config.toml
num_hidden_layers = 16
head_dim = 32
norm_eps = 1e-05
rope_fraction = 1.0
attn_scale = 0.177
learning_rate = 0.0114
lr_mult_o = 3.0
lr_mult_down = 1.5
max_grad_norm = 0.5
warmup_steps = 200
max_seq_len = 1024
max_steps = 4380
Each number is 500 + 40 x the weight over its row's rms, rounded and kept within 0 to 999. Layers, rows and columns count from 0. Numbers have three digits each. The size before them is the row's rms in percent of the matrix's.

# layer 10 MLP up, 256x96, rms 0.161, rows 138-255, columns 48-95
113:477461506481550560522432520454443469482504461485524490500591526556546549451475525444535501452594470552423512495495539477449534479496559505517477
112:485454523466481577453532499522555509540487513532488474525527459506561499526512511422472525430511547527532434521489494447441491465463500465523385
108:364485460413526473516468544487538528476524491493431500463445538440518542484390530445469483515522548563491529507432541553490497478509571435497533
092:467461589509544482506482518546547383444511519449442514516529552506494582449510512495478550507534538552452500529526549543494475484442457531455485
106:516489580490474486567488539504507494523509478490420482428474590391525555563428505559550466519433500466451482518576527505520570513547484498501507
112:529510507512498427471445488560542499589469510547482582531476451511415538459528482474443506493483521520472472551462540505549491461502421604482453
095:420532477446454423466552541493516434472532453495525526471563446571523526496517509471542463516528504422539480486496464488555460554484451481474527
086:487487551524476460502521515509461516439554555452461489496548501519470542448534501514445538510496527551417485476511504486437485491579481433554557
096:484493518484519541543533491464414479517445461482535456490508581487525527495536522475502443570548506471532531509517551499478494576469499503453537
090:459574507464533469528564532480442530484481537485528430473479536503525506537565491546530497454434423488508541500560488511443440520540478426442521
096:552540466489480487457492495496468460447542446518456485509434569530581555508474487428440450464517497561553503506440523535575543559511474444476482
095:498534481476573461468504484460480506522487597486515611516477490498608479522424499505433468484548517454515519406522534490519484465545460448559501
101:527533561490433512541473507438491542536564496497530489494544504526463460570461529475449527408479528478490496505512483508518531525497522459451510
086:456498517504560542541516549511499499476489503504455482497568530455449469551519464589551522516509451447526505442491471449500571549499521454515448
093:485513475498489523508556452425540526452579574459579476490472510500523467548527439535466476479505477543469499474430447551488542499478527551538494
095:458410465576535488476525498424533488497516535534577522457525560520505542489492580480499547505559512480484470536494495469481581520488559521488469
089:499489468491559499490473515492456507536465506582513487479510510528434492517513561552556453480518512526558463428456591535495542492561456541415571
103:489466535542509384562503485580436551469537501516471564463521464462521465464537460481527484492518505457497575521457421481472482536460591537552468
095:512477447468568518516479498492560499554522486456478497484522456495482502505467488506418493436490541453455475456474498567487472529461507467475489
108:441499562536547448505555527525424475504493555450547513528525483496513491488516530516507563466571460521560520527524455505500476526558492584491571
105:469496545513498506519565439517395504484515458501409502541496509541511519456501551464478560482468509438526452532459514516460453485499506497550432
113:570433459546433495443483468485457454467514535587502507505486481513517475459530502541488540405511492521470503498462520448451518476531455454562534
106:523499480460520498550568476442472502489563543511455470506479488450429534495475525424485552511516540511553602518470474502488510524453511555493525
100:498508506515501556481503515427413408492566548504468480463487527501430518457449580564449432421497470462526491533577535582509532553455513491540486
088:469535538454551535518475448481573536484477527565510490558474533545527450550475467484493432544446463488493411434436474583574516484517540495440549
081:594562447449502426528481422555509503491458503605543470474555527550426482470505523418515460492551454594496525499469482459548517534524600510525500
091:408567545459530429460443559475422481497526474494478477509556558522460514447463520539528469463568475485501479468427469495550553486497504511528533
091:534485485461546542505562509462563527573500453548502556547493480459569465497507497531511538493471478539462444532420559534521501429532502502429456
099:441521518469512494468448510533499482501502572556576482485454515509507526537451477495534491502442547484465543471504549526539534446505498494450523
071:473554426488517517498410518482539448505507473498492544545526568463489539545446540420467472503553552525459496502564525450509520497497469453563454
105:459522446509505485518478563496498475498511524590576467449497476441576520521520496503517555629509483551444525450520481461575587429433523455466520
117:488573446456531499528509498539478490545471483511495503488476482560557548532523497493469518549450470481533383487482529364471515496563503496505463
100:512518543538512555478475479519561436550474512504478554466515519446566469456540566476461580482434496470448498529525566464535463429498486401551488
095:550430439470401498523568491499521545511454558455473421572509440476484523464531442488501499505418512492457551477537513490455493529508447528516496
102:473549520477439471519487527527527518493512504506509477437541496499544510576470579563512448464480487397468534539597510501520464484487448512489557
087:444532550510463495584512484529527466538483530479513505519496395504512394516566543489499524521453463520537462498507544539518472566561551475536497
078:441540518469491545475527483475497534487468510504569466461488475511526494517541512543524430525487521486465487489495583533516418494486554471437553
102:487531471408461507511545499442489507514478450537472497583487498442512494401517488455521483455514518491470479579477507488499489423493430515480465
113:491522521498507542470529548436529455483477458524522475548408495533519558515469485450434462546440456430462595580533511485503526456509503507481520
112:573586538556468495488456522507535527540429499522494496495481523568568470470496580473608509512563497447493493453537539483469459453501495481535476
096:462463520443456548527440435506480459524522459431488511472497510491521514448511562452473510515497537451514574470478559444528571564434511509453497
105:430468494505469526477503473438526574448457505510538400523474507470529449458530478519541497497446466395537488480541540559518467564447507495538489
102:543511460455519512526501470479493416626438539499492536537515558484585531430513528549541441563479461510466460525446465499566497493451484560528460
098:478482499491513511495509514513485475530512465502535512567571501519504381517492433523609503404457488515554529518435497466467477519492469493499440
096:465542490490585479482458478476500504501517508484557509427519495530496523471512439447485515492490545548438524471462466483558533518495480446437550
107:546415499494493535457545462493458516539543503449518510560482466504458508405457498486566503506470427453512494540489486519542530465488477456518533
103:478445579499510549554491570512439480483482469497471543461395430500522497469531512534419454518504473416497529427515535515476522464529489473495442
099:535427568578544510505544478469506489571505551507492583526508546462522545573490465495528453365457491478520483499510512522483509522496460491526481
088:501462485468477440421441482529507531520429498487515501403521437564449460538489464517463460511520440478454459482520489475537539460544603513516487
103:527518458578476497431479543540469498471524504500491546406473553579473448475492504508472568518550466542545531527519426512448529568489520517540518
100:557523567491509480434491488466533486499543511571535517489535572474501501524446500532525513436473509522463494533507505513472419519442636501521473
103:539425490481561502434450503502438535465439505455516487509514510465492460509443513605441482479480501466506558533481590497477543555518551486504489
092:531448538450527479442447479557549519483443521493471403489444436494506548534484376568486507489525479476475478443474500514480513550536501516556544
099:491486541502524432479442605479423524442491508521497480465507416478538472537440515578468559491482491556479534497521477539512527511569500529480411
110:470447484496491510515531499527484504497608479533453421528534439508527488499546539574515455537446530531548464524505527438488491520546487482551511
096:563520493524514487547488516500505512528512452527474557504420504485490507474603505581479508493546550528529423453531462398511477472459520500506445
102:605554477454493509538536493506513495474468404483508498522449480542503486456534505482497439496533561482549565480533475572541506556546470499508484
104:504466546473466538430530481592536592484467540525537556461455514569480445508510500495469446508469514419508469496530521484516523530458537439537435
106:531531445498575473548484504478453394567433493537534486482571541415516505508477555549521528502483550505466553441553533543512465559462463488525483
093:459487525478525512501582489490555476509502451489478507542518477555525531526451577496547480492482447533515492460441452562468534481551507455489429
093:472543466461506461554481440550530523492474457458512505481490433561534536524494462484511474527460499488504504550440465516542498457553484446498458
085:482511531440493472480546572505547550541433501478429534538518494482462453445540465531522525531466476478485503487448489498561557494572470543483485
100:501462478467498533572554476445498509549523494459517546482540393482429471555491457535562505494455408477510526548543565539489518523528496532496479
095:527538490472481533540491568560539525483464497521542511487550475510489570535532499553572474492447536500506480508586468483492588543497462441486478
100:485547467531531543501484456460521531490531517412494515598488490528505480491448564578514495477591496518443534483422462539515488492513533536464477
093:495536530481483490509503571536422506465501477526506551534473429443493550538513495578497569555480506433500446506514451487532523513510441471499554
104:499520464533537537520504485514572473519410507508503456559431506467533522463545484564468509477526551517517482509554489451577469515512465557474432
102:511486525515509519481521523519469395453539539561572482425487556457502428505506478504563511548593485435454515458492488504518503514500506564489491
091:529489425462603519533457606516450511568420448473501508584468520523468573492499534540475458512528511510471473464539489519528520526469532454501497
076:496504478504490445526552541477498554538525512553492473441499414466576450477532545482511498465532523488447512512483433473530448568487545485486557
096:492526459519529492452483491586486548566525467508450517550497465501497510453490521508475497462587616535454490583458511384442541494432501516538513
100:525527446478460490515474489520569502401547525500508455502520449607423469493572446445499514515432528507528525447443474514531506485573551568476540
093:527499574503546490473581497483470500587453496509461502526510525488482517536531490522499470545521500575454464584464501439607568503522527571471510
101:492515620478475437554540533553515479565476536578501559546561529456514497496503556523572462473478495522507494517501518483561448468458477553523504
090:473519469532489462494533541463499513438503460508425556543504472520514469487459549550526592471516514536554533523526465524541443518421515456477462
092:454551608492533526481508425478542573575508549592494480481501460488511474484501498465388499505526530456493433502526496520412492489469483554465499
110:472520420493435430500484565554519633448493551482536558510498458479480493495526500504459479495496540539496493548436521518542525466422512530460493
105:551460515565501494523489493531511428438579511459559536517482480543455554421501489491525527477497497571493511562505497556446523516466543517485524
106:458499508495419478533491495432508522489442466572458461538544481489475492453522462489511502473489581570530544485487383516419484548504460448535503
087:497574508525409462508503564553511472508502469554482511469518483489443570497522501546527497472519481535561400396454437465540519482506498489539469
100:502481477496502465573585565529496496463527432580434495517460500520503536559482561497518465444474466523505441508444419556511517470495531531452513
108:440528549490468497612529589458496501521509496488495474457443477530525502494476499481626478568493473516506465504458465569470522488485494479520511
106:482441572493558473545536514495488541513589504511453504522574451440430469564477451594486559558549520532497484438552459484468480586484476467539496
096:504486452473531507562458513530433489499467538541560484466539475497476547508495532483434481491403439485488606515506524479549514497468560494462527
092:436540480588493575516572532446461506479548547506520412528460492455484531506505521486493524500544493457466534498547542567483427475481523499514479
100:531558467514588502509565503491444466474528516556508549495510497564478555482494557430500482507517489521407455517473462524497504508505557538452483
109:549523522429442486581510466456537494509496497523458497469472476504481473508456509459424519462447446450505443458490480458465521494582521500495509
107:518475468514513473491445553526556571521493570512502483501558525500537515509510521458529433532513463514570494473505527402556456436458550514450532
103:470474543505401508564530495489512548481436575517480494583471504560524500502471518527498480477476547506452527605478497496575549507528581554478516
105:449524441437544522441491458505394514474559450502481526478427574432578498523504504468497512446512508492521536503492546547539470541498590478513444
106:458503531483388520580479494501550582494538475474514489570550484409512524542563476534469499442576538570476543511528502538502508528556444447563533
099:521484478534469486489537465513499449530480466514501491510535553447469541457541553512464500491512515495548495533535546477516462497475557540569471
095:478495436453406489507481484431503457499442499564465501505477467529574442444433424469500477539497451517559473460463513482571506571580486479491469
126:496531514576465407498573482569535491418540493545503485452428440442427503493507506553448566490533427478539475483493527536468488486504419512537486
099:495529474531535525511532549501508464454525442490474511554469498445476485448484500475490475481526415500575519521450525484484489461473567489479547
111:521534547431502557471575535477530533428473496565566467458543558452475478490491471466503515462464496527510444519494497521453555491515506534519547
110:458509488439501536490473512452434495489519556453507502586541475512461498524551488482493547528574539540508510551528485497593522400540525569470468
106:495509398485574578496531523513514526491546460575581611519514487553517431518540484406541514496480459491565526505500499532486471505429522470490537
093:431479584533531477482542540562417469507455455449481476580537429507559469477507487503549481530540514427494459552514493506472492504490546453514543
092:504451547483552427547473577449513510518509542547525485525477493503442503523389534454516449516467409482596521477471468517541508526471561427476558
107:510538571544460524484538512566510404551457487510561527480499536508545525494570536528552490462544498496512441513438560459593501556587479538537422
099:525514509518455553501476478479490524506541478516471465537440430527509545481444463516399414576466504496424504542473517504567514497568545472464536
098:458491484504450494520551476504576475548511437544484491494491459494564517518479492544525475525535541378483546532546585519489435496406495499518523
103:537437473441569567471536473464481511567457468483498546518539540513500564500486534587514519525485524586489515495533517520554545544511500440449466
097:507531443523488469460579557543496482549513576495459567494526546500464522514482515463497453523529513464487494515520466508475515538530492520513488
099:526489521485445523542474474460487493497489476504556475496440462525524463524567466474470500560427503567501484384508462447554526485521586428500525
103:514527537474501448439473499476536504517447514461517460543460508551493465495499578452500446489515497514485489528457470474522472490576463524501515
102:513512475579456536584453523481511510528442494505543517578533453520458484430448502454517430423467495432492489463514511531490520427500437465475543
113:487541532433472515500493513572486453525465526478487558511464467579522457520557468497518486557523507570505534506506471559574441478500497514558592
112:503463495442475489485482447489518434470446446452482508475452551476447477496508457503527549521455446453491481468519442468477449564438524482528450
081:480548471499477536482446549503486543542550549562509536549485526420535535475509483532401460557556444461441418502494603490462515486525461484512439
099:576477540525575510463541483468510501570567526495525550498416485459489459506522464495472536504437475489475557504531456589583613490524527484482468
097:561442477557538490511492475454487452544473513530550495411540535457548516455471450474493444478508501510468524482493529535549414538502494496491434
079:480525398487521462549538472472491498538532421514452543533437546496531504462488436596496473531490510440520450495495478479551550558457526486445542
096:521604462564570523450459511484523519537536524456563487446527445524482424470548549527530514510557517465517481437502541444477445523513494416482452
103:505461488478449482590489437483468512418539517468545465526478540496448532526526424448422502469482501501501498557495478513449513519511462546508536
093:474538490511504444504482435584471464498444504510473503421473461465494461371536506491433498550471555489437505472558502463469529477540434461492487
094:457575570454528444484467506474454517488537429557536550517557468472455552487547529538456460545562575489519528516522427530448506510493477487540557